{
  "n_layer": 9,
  "d_model": 256,
  "n_head": 4,
  "n_kv_head": 4,
  "head_dim": 64,
  "d_mlp": 832,
  "vocab_size": 8192,
  "activation": "swiglu",
  "norm": "rmsnorm",
  "norm_place": "pre",
  "norm_eps": 1e-06,
  "positions": "rope",
  "rope_base": 10000.0,
  "rope_fraction": 1.0,
  "qk_norm": true,
  "attn_scale": 0.147,
  "bias": "none",
  "tie_embeddings": false,
  "parallel_block": false,
  "init": "uniform",
  "init_std_qkv": 0.0253,
  "init_std_o": 0.0253,
  "init_std_up": 0.0253,
  "init_std_down": 0.014,
  "optimizer": "adamw",
  "lr": 0.00238,
  "lr_mult_o": 0.779,
  "beta1": 0.9,
  "beta2": 0.98,
  "lr_head": 0.00495,
  "warmup_steps": 527,
  "schedule": "wsd",
  "decay_fraction": 0.841,
  "decay_shape": "linear",
  "final_lr_fraction": 0.0,
  "batch_tokens": 32768,
  "seq_len": 256,
  "doc_mask": true,
  "train_tokens": 182800000,
  "steps": 5579,
  "dataset": "wikipedia_en"
}
Each number is 500 + 50 x the weight over its row's rms, rounded and kept within 0 to 999. Layers, rows and columns count from 0. Numbers have three digits each. The size before them is the row's rms in percent of the matrix's.

# layer 5 MLP down, 256x832, rms 0.0926, rows 134-255, columns 312-415
110:467540477455567460471502510481450425450487546395574618455523484546496516464439583509404549491525579534459509510403563516522529509581636457525504455537451518457505426483613508535499526457575475518588497580553501572504479464481445503532513547496477503441487450559519440564437502448428522549511467560521430553606543
104:470474520593440535576480532535481573579447516520526509459444561507354531522411509593494443493471457470428474555532454594501551484441530516454577457562468485556492487552518464465497530609545485599522428503603554498535367537495562511490510517542411550504468573504543456572504525482515473536485478473474450504428519
102:537507509517549558445463516433475473442483483425506593480626470467535486472508507394538445475462480479550463485522493524499532620523564528571541491541555429518478489534488485580438384543641560506451518493502466498481522494476417521473574461603449534476514429530457472456418520490422472550419522509430503452541530
100:523500446509478457531526535474564539527460535520492413513549519445478520442481478608529521488514511505470503419470509474556475471532505540525463442387527421486508473571546365531550514495495519552492477478336417533488580427546572597340506490450459554460424475541424480483478446534454461507520598512499442444532454
098:435603579470526640568440412473563545490460552541467524492507479547546499431537432590497503541548502473462466505469432448643446619535514466510459468597459454494565446499469441492472562516424647574449547424631588443556533476503458518586506503516513486531582462417504653560453485456548460522486442453534517557576519
087:425511549513692506568371493545525405451554534403579507468502500537488531425441461472487547488529527432456511435487468472508586573500544514588453464438521483499523513494471416456577431523469414469449588520397548470523566422448464478525516439388400506480503531535547503548494381478554433469555475555515529524434538
109:434518585542463513423512343492473435420447390392466489488521422493473420494474494463468548378518521425521475493403450495516546477507428487553487494385431495507559491516585441590463532398472439526539506558500494488535491527573552516466587499493536506483622531508407567476527483511525475542437622543521618425467493
097:530493436557507483530477439534495462521462493396484515517555496546436449485544458508469570498552470436501571590465505573516431444470486501518471565521485606437598443540532460579493537500548490449550460432614583608613440577511439598489589512569526538470491581528515556582477531463424580463528515487462473459406509
087:431476558499594536544526415476541476468535502537519485574465427581440466465584534498483520465523495543472467577418531482421477522422545541486472540554426531511488570545532530597432453728542531488574626637523508474508473538529477526522454564447473491548539523508531552462460416505483516518565522578514471463630538
095:587464456580556435479502520472496544539469503390580437507442534450517570536516473478526447479489500571473553535465474524465536489374457472580545464523562507494470479492515568507568477553570511591581471509506497450476445544448389636471405463552607523575561515574466442462472514403471434555442535490450530496446494
097:564495454562504582445409510521474466505445409493459471468477507522505407448516507446558446569489553425498476403477559582498461455585458455478613539515427502491484502452593568525523583465518438494462462521550481524462485574530489481499490568423515497546515532460488576412549540427559516516527525487487419462561497
096:547429519554437427495465513508489564403556544572475487472540515566439485544448539569510520443530492407493475577435412463533527484503569448553501464468526616444505534381405462523577496562504522414566552540575496525488608527462509413454469585434505476468527434455439569495483440501581522385429560374416552517482484
102:413495539474563470477512571489547466440471489518646505477480501518496513427503525496455471427563510466563524530524492522513591400543528573453498450447465489501543473491584488537464440568533616487457534495473446431473423665484527447475501460512439509476370483449596513502490534599665443469542431514390549557564496
092:583497508507528532583497557529519544502497470545543529474483455453413531540458547479418523489448481498485542537508495454432542480502533456498422576554481456417477439446457437500406482494486504445587488442527442583567508556555528460435547512532542459511523447495504581423568488491499454581575552517513489514607634
107:512476519552604500462464518509549573460447479529559553543530543605415494447510489426532486503500457551490525506488441483542527509526505556581563492585513542496551520620517538471572474500478511524473576528587471412369427480567486486459526546457563419528427466539559591496453480659478543457447428463592459461483435
093:472460479491535391439505495476571540551468471545513524430559515474494561553511523499443466507531500475479420502508591466504486508388499479528518537487444492468467448498483486580575458566539543519498504524492441552533491541526466581590504458482487512484502554501432452534486504428522549501509535511515472455528435
100:504483480543526406577493568532533468609487443454550502463478508546471520533603479512451458509569429548469520496451527480516514512436439487559577395468421468470528610503450501487572427512501514499551447552574572412528542575475504542559502435511475511473493459555448453490474436418470453498579456541487477512508537
090:436508447493600490515487511508545508394551459529499375604528492493507442505490488523539555433483465464500390518464543536454478484418496500499596433494588473516443461506511485531433437561488457468493538523465440486464506425557561481486483534390539552456497538512512513373418454407498482422455523557364528525554447
099:476477474560459474336486513552487509513474444467496467471568611529558605471470388516456474434466445482488564581496522472612404547469450604557513424443553386536502455553459435496541453524464467493569553409515500517407441512417522477436493582589447493457543597532539469486512531460478481503508451455514473463555499
097:440581483533564462522416550494458519495450460504558399426495524527509523458482552453418477502458578487543529508360487541498451570521471464556430568505487449462577531504481465479598553513425523474498500554574527516557491538557437503518537538547553515471513653549483421515422580557505535517541484511544539531508588
102:467540547529488503513600542459588613492472488471490574569507530524518565448476553568486513586628580393430479385578521426515593532529589468480516517421628443493502464418535496486503565583547624453494552467481559486458643486446530487446451518471478567490457392545533503474489451508487517453556539484526547470640508
105:525506547490531515509504511494524496546452491519510483540436509510498464416509526497504517426470448461532472505506605549497526553531438506457582503432454539474443458578561528454519535508549492457523419541499610482548562514579475510552437451430487413413453592455538506602571537529513458496479430576486548487459473
090:495499490533434473503475555556532516489497454554467460505568496460466443456540477513517441472467524485500465521466470462533516412515541452476456505444510487528405492534567469587451574468491487465454513508570484448475592513528513484523493408509499518472544483508492469406502489452398431531528426520506489440576525
097:430585461485541525457416505575434467527477513497507588477563413436524550506452432585561482547513555349570525517462472517518461425503501637511523575554496410468518517510494468460424566486574417527527453499549488550526519437539611517580528533498520611455587529471544591534473469497607460486569431491522513481585563
091:515492426556379455477492548484464550520492467580528511539480520606457535433458481474431480539408428525473546509524504560473541471583577509475533358465454502518460538507624475529473503504550548432502509544442519420539392486533586447464530495523468497483422512505564490523504428632457545509556419432530469560488533
087:451514552502576454561510496453464511557519631561421470520517536508436484528532529469509466587493483510505450575431455545440540445460512514498476500509508509456559448505475611607620566540563498483445530443462554539585493495441507553547492479529491480491473530568484526479532537473529514493483580436595472459473510
101:538423475487528498532501510507459556459586572509366481445484594472486519570414549515478556516570485512537441531460458423567531503495507596558452507493525498516475469497497536520502484595402458551456456463517516478504441433579468444550510457470554541561471442519613513472437479531537464421542530514568479524470450
090:502471502501492395551480416498393441507483373436499483454384469470461515423492523461474518513538482423510552513487489483468502451370446452538464452474528450552424557514455461473512498475522506515603381596450362569524475463516473544539434582377493449399529519508411425438471493536496480450496478533555511567533543
098:524532490558562543594441551589487504549527485543526579474533616472559548439445536447506496493504511405424487517513513511491471428504457398539500453526532429542470465519446581493468443481482473503458485465508414520524559526522492539556440491522435500447408450452474505509431495371424550544418510473432468439451497
100:549537465399453604483559492438512540560524420461526538630478421475515614467520454529528511406450538474516461581535568518543609507555448517490489603438528443467474450525466514508451503553485463541470522496544439514583549534499484456531518504480449489448604540442536559491431548474495508562443358526425467535497538
103:522526501536499461408529458434569354508457466457507442493501451515507519474582491362516621506522445467479552476562479528409593415461471546572653551473529533337565470453467423441518534475433427451537485498511526510517586478395565442424404525499413502508552512434460554373434364487509585462536494552527501577572548
094:505443558501492515473428570613543563459542494505456539515523455514477520519394513543579518525563499501512410526468423535524569512506517611453601474536496496395478511522535402542505463498524461528409544441469589503513636525551499525543550341587575519526466544538536452474506402482416543602494527483514521473452557
100:519565528496530519560509562493527481555533528458597471502517449484507557501459456530561503421499527558433392520468486400556529473566495650552547472528515512480488562454526560500579539455548524469507493456506479441497406524553519428464531565515425484524454575557531418533508540589450459496562553463465536517465521
099:458468571507449411504433390519463533468571408460515520527469589521463549455506449477410471483488531509484482507520455584546534479477539435506523452413583552377500463605446555451444611496511510444457547479419392541462510446461520500519505457600401540459570557497593520524402537508412556474344405511434525515502565
090:465433533440536507482523498524474492462514505542485399435481570525514526528575466446486470601505513490536553543421440487623492460560561467431518607594472487456455597522559595476453468488437570585524475540587403395552551477515511501523488564509478547491452465445576507561508482547585355528512409511376536510425531
092:495568533494503503561454594475479538586485476497493488498491438552424482534457600492483402508452454411531540515516504484516575502521466453483510461558532504469386474463528553514487565572492482457492488526509505373539528453481451556450488400503544464531558542529485459471572391498506491564526546509533456510491577
095:497492460512471612486716485466455373537422437419523527498427501324505559448543542418455561594482470432502485492452570445534579484422453560467546529512445570511497572486590486485421451439557450505441438504518476500561539567515472515560464483541454458488559500478530493512506523518457522584570471421538457456499517
104:527452480451452478565538513488500454560487441486537455461547545499556510513557468427530477550498402619452508518483533587505567485449420531466570494427495538513431549481340485516494472619489422390406522528517545519531409522459443433502542502472383359504515483552514481570530429460506446408531501500433522557464499
091:488495455505483466560535461572543544485519435452489491480447556521518415469492534535447545531492482578505524532527465526546564470510521536437504518496540484443392473470483474445512433468511551512540550499465482510488533365522475425619526447520508474458496553464465550501514451474640526461487486524416530512554606
093:565387562524479493483530472479464488530606506378548495455520639453584499509411518509492443525517512509424446419516439499570513436528419438431543529568546483539508571518549537463598497452545520578444501377468560531492522533453512618477535452637515510594460463556476538490402416559474537509519478525607566407608477
088:415464519502563595472528504585481457516597524615474473436483509555515412552559443521456594492490458484529536536589459477484550506583391468505531446613432557515506472623547625400536518431564505467489427444502584550558431454457514530441512574441460486593573528428484544462473489551472521547505502538516468504451565
104:590520528500456489417556484488475450482506528507477558513469509545472454497507545419523595508541404516465550529477454357530441471444534503598512518520487521485456530497530486495568462489457503562619564517504544577456510533537571600504475455456586508429493507488543540409502567511496531542477541456481440541429534
115:486508499409487481545584502434412550552464463515552429587426522515490497471534454476450499514458467520436473519472458537494533505466500509539523473495504569500506503494506508512462493453534516517490340524455463445487479578516493510463535513476496429398438396492499470504610463482514441528557427459599479537377416
096:477622499538480489527501496496409547462509490412431451473544456513422379550520555528437478545441507476476425530578508461504590496498464468487528500479487518452475475614430435560532583548564574572450421507461629529446463583510501462425558419466625523433526515432424538585519520540524400555513548470434421485534476
098:443581550477430447469387461457559559495469534625545538510484616482571546461480486510462570493466567504481529495473466417500572547470539436558518545536573523478519492473579423540477523497566419557465475496445514503490545432480581582432505498531511563493574448506514545500529494572535553531492491588497495589541564
092:554446455522507520465508460499415478473544526482602584530439571489450549527365559431476523495447473571507547510611504535524447423444508388449425514483504453541517524482408614457531523557429495502472432486512542555511453395455395544427489460553566466395473516537497425560518507402476537422488484492561542505505529
112:542562540474480513490522476513574547490500463528466478545503499503558448473537553427438492371557508465466465529482456532461547555487502538595512438510455474483468482601561527531463493545473474568490523479470407464476513424482501507577524472514493498542445528509467495533470519479507493559468564449508498540410491
095:510428499445506532584456568585510588493564511491492464490459502448472559396540462495510456437442540480465487581540494423563495488436506539560528470480498440546559443445499486572395427487536537462535529406475579443576496516467530553548467532424480597452512554413618490512512501487589499446435414537473472539462538
096:458480462482533491600429451515459517505386443442450501471459507574517559556586601563513533443589468526566419485542502399482480432452464481606532551471455550571497420525557463446483452529513518463558473524508422510524471450490405417406448526494469570499536557558548488495480417408539551562483379554499503459501465
091:467446476474575460460501567451524499574564498473488412395540461537457543534479606541585508460494503450501494460509528519482524481533450436527540594473489510548510537543544507555561625401519533550566425517452466498514430448559477526508474546476426566514454489532477433533515455512427500487526587530519552418421579
106:524499605415467444400513441450464527418539556556553490465482512491520540418441487489406548566429445522421491462462494408489522422549551534486522519464472461463465548612500495440535498448489498418610462565561550472421456573529495414463528459636519508547542607534491564488519616371431513501433559498483538475562482
100:558364409550413484520479461391490493552397523490487529427577558537378468558506473444521516577533549503483599474532402520539440534494501514435507591509565459490542519495444573454615413471504434551545457515508586492510481448502570517461380512535598520561549473482498478567551524486563587527540493471520529597519467
091:518457628491477528583475455454527567540615569535590472471504504548523540502548474493470388439507551475516450502467513490359499471441502503477484494560462524486423486510519499528437593510519452541491421504456527456549556458582422440507542550549505511524463487457493417537525488513424474566549527504443453489475530
086:517566539397510521561480425459510627420502522589439412581533439493508554459438474566453596435530478476537564531620383446535453549496536516445467428570502482441473521544529478478478513448489481486419530518465444486507516535523492436396488543532501487503515478415502531456444470512451485405419463499436482389597546
096:492538628455439512515537494435542420510456493501466457499498494413548532604597577539382562511492436572489476456508513557452521460475542529538555523499513579614550572467586487569552545523526494490453500589456484498552516496538413529543473463517455382514470428548526493483472477518517538446487514489478555485536483
090:492464479460507426513529469533462526548521587498485487505437467425631540559473520464480570532534555502520544534511520554495387446530527465363529423526454498433536507500499442504502481519399511451479455581442510500470497455425486480414476507457539584512475382476457501483504431481447487531486506514587550520497483
097:501532489561530407464407502515434565503536433477471481464537572455508518499583482548484495516435512482502514500449519545540505512557584537571456586425479475624566518489526551509534478507402470562512641568552430554508493472431539653481511511495530521576495526462417506567469579463513512534467562484461467483418416
098:479546455515549478470454472516512435485368582521526600459529456504552492454463496552456552541511506496471479490427496495530519536577517563525485510517469556440456464448562557451487525549492591441521481531525506474462483514465479469488458502520510479492534524471427486442504458500543545606538411542523505533528511
086:503511536566469509499351454471578398470439539382431448609512492501555529501481440488512473474472479491471516509496464408461428504525464548497490492482504468482532493571556471451547557505504416567425461441508595534445537529519526527541439531501587414471501424481502456547447478564484534494544493472516528475424471
093:505490521494525524555531556604537470503507470569529603440496509480528471492477504578535498559504410532550606580446509458572524508512521538409405498535382514461544549456481443467455563507508532521519480461454441491584501440470511527467519492474516456507482510577499466550550510577473476483454520494529463537526533
086:436461517475614482519457443503486498430420578497477468474486479437470497550532503501449480455514541532538543564511450536459581432541498434490551539493515475463527645376446532589466495491532484538489520459505490479461430562471437477529436463497523520490529461470476496500402502541522641473545502481489585446579580
091:443475475535487576541596527505484453547527474460507633412418418420564441538505510498496476497513460484520484472592438542546481521477597478518538481469481492530542546465527520576558517473499510473541463496535463571565482479520421527402526556551510544473501423454487533498474502502520452519565474480532440476504539
092:518567485397427546562458420516436494437560430444429523659556496472433519531431448512450431497488429448450410481466539565485569546399595481562480494541445519503405498547630543539472485491480457558468466520474499490521541549431550526572517503504499430462501507451511574508484601546515454428476596495455386540429477
087:542446483445511469476516621458557543536500502484517512481472544475536558495535458460531497478518549478524478405528490490559498441559517481562605447559518457594498553471479485523554465499505436547495464501480444543507530506446454585462556465504455538455523581554566486487450483521494576448422446413453421551445459
096:465476476527515453487512582488547512465540372512417592586482512453467591517535555444446471499559459441420487593428471538495441513568541439567530511474525589477497424493543428436498504411488449438510484529479532493482505464553549463414430480511580548612430388500534442425534526546579437517539483474500490453517439
099:532509498558448571492571446522513527493438472411519480367481469484514562559621524412572499503494514435383443500498459461502506537500600497537587524467573561460538538552546500534557523486463485567507531472475574493489548483532386544444518420519512520539487564512403484528549420515458588567527521526497503448376383
091:537486517406415454501505507456454516626487505606463480465436533499604482531527598477431478569486531555572493586469515438569466500556485605472476446537557487417410561510563444458480534458561468496605402507404516544500534470445532567419466486449482533517409547548497539485539442527485486345572561553547539445525529
101:450489528524531465443524449593566563549539437502607402508508521563479557602426463533482541529512510484518421495518456505468435479493371528528522551549452437466478601496514441560523495521437518546515445495526524468527525491510564509517518493453489576496484465537466489601559427498530449483485531403541437499516435
094:529574410507521498501487534554455479464639404455456436490563473497462420446517480510497441451529468502428424535506579488486463531510436422426545523492475607470484566509484551530560584491398429639528472494535468497543567501489506531451403482488540464387510397448528515411462532535439522488512567460555488553570384
100:495519470583555534505517408508489449521489445437473459448541538459560535573473519472516417424462500545466461538479560481514508395587427509541488564533480490555430490499470472573533600489445582457508579425570557573478433635536476575513511527434489476493498476498454474504456452473425557491484442536480455507417524
087:531519487563544523523515601531460497553568459501389465521513534557517462521489488500545423456538555461540423522422475500478553440418495463436420503427457559503506575479503386472412586555450491515472542496546489545520482490538430540452552437471476441447420468494548480513520423517546450491525504471531497434443448
094:521547471518548440497507463489501545431543565435560506448472504500540470567535549434488496603477530500440502505454475458595483504484440681558504416505474465537422415542515514449526478460463555480468480512491531538525453457546463404493483584522499510447471545491587602509497563472587501500505467460407555444523546
094:570516525496522570472449578610388600461467542594488464374493405444501588558489505426482478498433567431444553438500474454453523549464408589530430479512534506477552478512551527520447607457544511493494580478516429437516503452572512390525539486420471428474476536560435551475486519526464432507403537488536507427444493
098:534511516501503465528503516515503506483543556464535485573540467451481501491461499437611517525442470383488507440463511497499468512548495514536604611490519509509508488446526500500573408537581525489565543440487423518545500461420406549526454495498455428525535483550552448514480511451461556523529454541406523564572591
091:476483406533483477445522470457450460561469575487558440471457454485509443501436537425558478539448525479385480509446563580451464476499527467624513487540487464573463505431538509394465497468554533505523568532473434508473498524498487476487485554442496437501496500454464443496549509548424507578500535504461506478527536
102:600517478522593557548395507459527557488554492496467481475405489495495537526539521470586563556534508478499503565542502477511515542600463453528584514502490543502459549463595544521576576538555412448513624465550485503512599463460540440523498473519534499518484521549475458506498466464507468502478454559439461479516505
094:578503470477435506526449501494488515533533446503526491535532460479547468487452471493506545415576512524509517468488471597412496483536501479443497504550490385420507404454548362546589568513436457527399393467363468488507468497482475463528537425517538500440487552564449435442578581520499561476472587432483476429563505
094:506571469546497442411517483490415470514498443445474475540476455523521460583462556507451467526507463400521453382512512532511471574442436537486528490550445474413456498529425411497532541560436467603515437578473509576505594575487480490473530497386506521496597538425397588442414477470561443566534581482450511462485508
117:489513461489573470520534537529596582547464530541436589432476435487556567579477545536475501487508528471529493428533350373584496543531472451580458548468498495519511505493486412492499401476531445535583589527549491477416568517533495492500451502411462505464496504542548555470545496480648470496498528562473458551559475
103:570458551490433461495517514436490509491458553534505507613496506495510599480518466486523504520479470528392513507497449632514516546532480490423517483595364544492435474547490494511426558466487428514491511457501432493574509533417505518498451508576508422426483494407476514485475498424472546396559446642522411532599380
107:487517434547533520543555473511445535485435639412495472482545396582449462449484494479499581505425476504515543561546489539519597530504486626499451485516535555536460370479523473500519599567544500478506591466424523543540545591527487524501462467448542502514510468484535537467551445403483511532560572447557470496515471
096:423443429488530459497469444567546462616474485542515497427503444540595659463442477515468466443528473586493459549612472521463554503520399559367541467505477507469447493538520516516461499554364551481502455442534466513498487441516468504473470465590557375392478485576499517561543495517414440545509422516501499615521494
095:497533496544580544432448531495418582508535500552488472451503480511457494516423493547587421522603462501522552551485480469488515492466534537579513495511506470445447546418576482475496483510501499490525610515529567515513486509503494526421465445513435542525391528551487471507502503538525537522422493540590401455455525
094:499466471531545474554480512470541623498669512446457527419458455484474511496416493465413526497513479405476449422524476584479561439505527503533470531489537453513559560436489481570519566567482553515472507487609548447484499463542486524526526574502497426489509407520495384509602491513508546453524515511435430427447546
082:558510487423580543425508436538578505519459488492450485498584436505521518604435468546437482513423531526477539473472441430459485543546468418488603620489524490515519558463524503488514474642503489543541511435575503494401566481490486557535483564473515412443535479493518577504457448557527556508473529465523515508519404
083:536501517403476500416553476448546444499511482449489570486549517539407439559512458563475515487494509487480566534514469477555505527497495484569543526480484510432476556633488493529596492581559517479512508482485516526480557399353447439590442384373530449504524474487465521531486554476556475456534497618538499488504426
095:497581643445502559504528565542542615542447515573493463569391518488538483460526532540455468538487447397463549405486590528610530486496407487554488452386659512489522483453539500492520490563568486531482506458438476492499551496510539492608533391442441497534518495488475534477495541522507458559489534388518450514460558
100:561435523520445430447549492467537477435515552417471529485487556494539483506452471549509505476491458467553434470463543547477608462431481483531417514443411495489517549529554551559508497559524508427553554495472485482481534474493450598459560478495527470436513535528523441598639542483525449542521534460542417512446523
090:561447458449445524498486512430517534436539414547532532613503496544444403383544443473457541505521461509567496478508487499529481424476473522470539504402540457518559449492456485512472483525509373511483417402504593509459502560476478522549617591408513475519370477538469478418497541552508554530567514496533538541506478
262:547471439474440520476530504490524519494555498531562500536527519528470533514602326496517473497609624543472491531520569516482484517536499523438488422494507535475503522525454550496578481514532491479543480469524498538407435517549421513455571477578558480482427500551578497464514488524453524581521491445489518544476518
095:414371448498524517500477510517501459483485526470439411443541338478481500484500514500609481597579533557573448556509511476418562509523535444434509556543538529518470464485487510356473528474500428474486425533503498536492482511475446512549495552513499513495445460436520494570455590532479465494512469597466472456609448
090:443533563371520497430480467449483545521508481435464523488482512523545607564578522520439510485463488529460498443501445482447436504436503409539491471449563534533460470577497504478457510412506519465629570481453424526536522480542522511469441545427473549537469598564478580589452541489489444397475514497482540408563554
101:446518592421492495496415411520555597487450496479559493591524575471504556467436485522497485461505530489517418487494444489447549477439463531595545532478528516489435531568482431515482491475543458522483478545472516508539425441490480542511495494467462500496542507529547387570432440492534524548492485525398551550498477
088:480500501472391506537418491468503476498464545487570550463529541378555523577474565370535517514532460526513447479500572512443470474534474585492435537495517516530468477450477578461520493453504526450469428495530429447536517498484482537573593518512469402488514499465551394521583520532442567569522488444541459490543583
101:583513555508506510557455507530441520438593532479457547568602514483532477477466465483492534565493507465601463486550482517499455521523559477471484499515508496443416478458531521478516494570464554466457466545501556517483554456527535455550410482475545446542508473517440563477548529504496497581385486458533511547484449
091:515499535541520469568560540510470523542513503447528428511562542439536559482505520486543506508518545459504547516535509644451506409418577392504521531463526481552558534461476456520486502595538544440550483467537530485572436501484545498574522481524521503418498449507561563552487456526539518505519467469554419567585560
101:451437541429432471506505556431534549580518547513520406479486469550524464424545511518462573469463502628517607587527557528435462511592459492370566536453410455517531507511427451413447574589468546502454508466467453445504410533467513537424564424511550514499485541568384492579561503549467491574484493559491542499442478
090:514555500575466500542496411540519655537580556484483523487528454539441595523492483548491501494487492446515473549473462486448535531486497499460520450435498474541458590439500554592492406480561561544501482577523521508567382508463557524480571535451546642426459493458524516511398466526404522537463554407401468445493478
101:560507434490522463592511539513489616483547497484469451539453522531492593524482544514441534418547534443506506553478485535448498458547499492475490458523452441608475451490488530435508376477463550579574522503477506480518514482507424491521476499522454515492538570507533487452486457431476579513496514503489532565479471
090:507430524421542416582476407499483487431490582565494541492427518573528453486451430441538575507455586599539525498525477488496499536482525501506532475524487570571462536547423523465455477462426478639494490479533393629516549501511515507426485544485448508426627487444543551544526424433523488438589499533489479519453531
099:447464518480554425548392480529572500447442535525420520509552551462566492517514509433539570534615552563435594423523557509506568522467482470515593532458442443591492441482439570500450485517439485601421556537523551470532497479437481495490456515482486544471459519471526482480477382546575540525552549546436569442487494
095:547564536485551479474482487476473468504504497548672414473438488495480531475486439544422470477558455505521452579562527502588532487490445501525433490494511495497510452512549401538508520549556544403499414507516495522517504489527449498544575494527448430483423514558472520420530464431506433568520459519441514482438476
088:434470556562542555534507416483487459383572414438529472531522412463533557452468517552423482462507515447524497541583451566424458443463556578522510588475442554497583437581600546497428485458455384466530432560508466458502516520513570486529423524442563465480515507402504480542484548510503478501511523457502436489545449
102:503523436517557579544441523506488517453493496483525476423446548485456437588496489435491473510485587478522448524562485598457476505374557451486456450518480605434514538524564495568475510573521512526463552434472550449485546508486475587573498482503533492542416455501491507518528552512589597488466389442537443446490490
123:513571514496488548421419570387446521449534462533513470492485509480527450415431569507482411553517548449576500524383343506470491484456506496527511453512509546477647478472556561521465487475488598519453593499549443437503417471508550447506472485469451552558500590481561512516498564517567478531507513531503483428485491
084:517467512591491358520500603509450520477534515470517472540502559492514425448444467483437472501460514431458529569493441473537415489435502454538491492513535480515489574431524587573529510464510540497501530498499470439591577450510476523507474480482497514361522454443473528505527461457590433478570443509505480526578519
096:530537532514534402468533478554518539566457466508519452462491544482532539528470499450549523467461466476426456577507414513531561477476562505562464530523594509507460580531435501458451504444447448479534521544474443434515444588539521469561445458496551457522378357470497453563479560499474541512431562468471445488535529
102:491522477456580584483429381442508552437455516482483551530493449477554484419457505438517537524420545433521492457487401411486510490528599475544508504476564575527452439526428494645435509511524569428494535478510498475544500426409459432411502547506493548526498481537526537525535448528586539507576428458446500475503387
096:465503483573438487536539491408374502452416403503474466552403517531535519493570457437491479505457555505481458565382517356573554443467479487458531489435497608432464460417522495557515455450511491541585489397418478457555485488458548513524572546560426493547499576504494454487554504529508563517531480551443533486525457
088:516524545442512494466520459452510482573516446612465449533474609464558451414490547478458500425504516416478477595467516508524424392555573501480521505488483469546472425432533529343407481432557433517456473438483577620498517468528566544532522493562535499564447539475472491531545456520548586403529510541520530437567565
092:556444388396458571478489515481522453460519550498419469558529557487578544492565484549486499521457562489499465570432589367552501473487486547581498439492419519505450510505480492510485526585535546502568541425530574530550489480452545416433479533489363531529495511437542511509538544465597594519527518494417547502537395
093:530466520585498633479438573542492481437411574504496514508545589496489475464608468524477448496517532459466490471405480626516473549490543511495507450536546461475505467459514460456595549525494466560501479583477463403403562448437588613576480594553505446541455508546506436434570541458543464521430460545488462383528483
127:457490510511412455516460478464469440536489442635529463502563636508520466377498427517513554483513446474483458506402573572445517476506431539495487455440471495454450496529481457557472526552475527524494415496430505473529541511629386508542557546595445447438409495496503433544491487649420527618427562555545492453426468
096:451613461454438364575426460484511515514574465488445503467513435540437453471396458511565472509471501599463471495536497474600475490496463524530450542405520512560624576517514452574464512576479456468522488505470515533504543448429371442519583410471565429494539484506590531632558430510512383395470534473422486491556503
093:446486501504521509536438545380483446505501500495569513475475509477497453419548478522510447539463415515436499530458535487469490463530589542475492517475444449489435432481583607541494528455572426443580568519485510479547459429487496432562514480530495480615512440558486402509546510554374548474553612509450526523459420
094:465603473533493492462458493502428531572434516563450579514483446558488516497515554434593455515446489482555421469501517521507517462405535472555519515460503527437426442456525559461435492410486515558539485433470540416541500452534484446530546544490495540471512594493487599521452471521506494526487535415511555528472416
104:512544437380458430573384561576478460522530500427526475445544439480601480538484487432528482587437513448568490503487482541526515501479529543499577466444550546513505492508600563521471549553583532530550466560407430516487627501441440572423422523480451511489502473487527516574484425469616423459492515515441561495526493
089:399492484489373513471550485456515511410526496502449614435491506414504510634437557421475468563557476489549499497515503472620422421433397501543390467523481406539465389562574461510589568481479558542430505415422539406501416532570586487478494495594495461524459553495461364409447502488488526464526500494475536496549458
096:510561447488533502500547454509576465484489410472601493450581544517561405409551582477423573478535505517562488520588528516486501515557519509499624551504460538457527514546536510576555502576483463606410543398576458534541464452479532452540483447492504546541518473515530400526551479485531422524510524536449585520502666
105:449454479399488493522479514555492549445491471586471499551587508448562437555499511500513431516532533456569491580376427454580593531583599485570522512490524557579377465492492474523491543524573510545547588451502534498527495501477558592404495549537487564497504503447578439521437542502509484546486499549406512528526464
087:485495490515512466447472494467507547459472523471434467492501425502416477454399494478533487506563484477668484513526547449448469529486497512634469468579573600458501402601482482507549401485445488477530562479476599449468469490548518420440473478613539555500505431580510582505564571510536565509366509544512587513505475
106:559433467576540546556465430605621504447535447458475511506461545475485444569501483422465520512540591489465587515457431541483556472424521459475512528433536500495528457555497515610522514494557421618475601554497501512493478446494496482576421514450576513496413450467414512433474522470515458503551439524553550404520520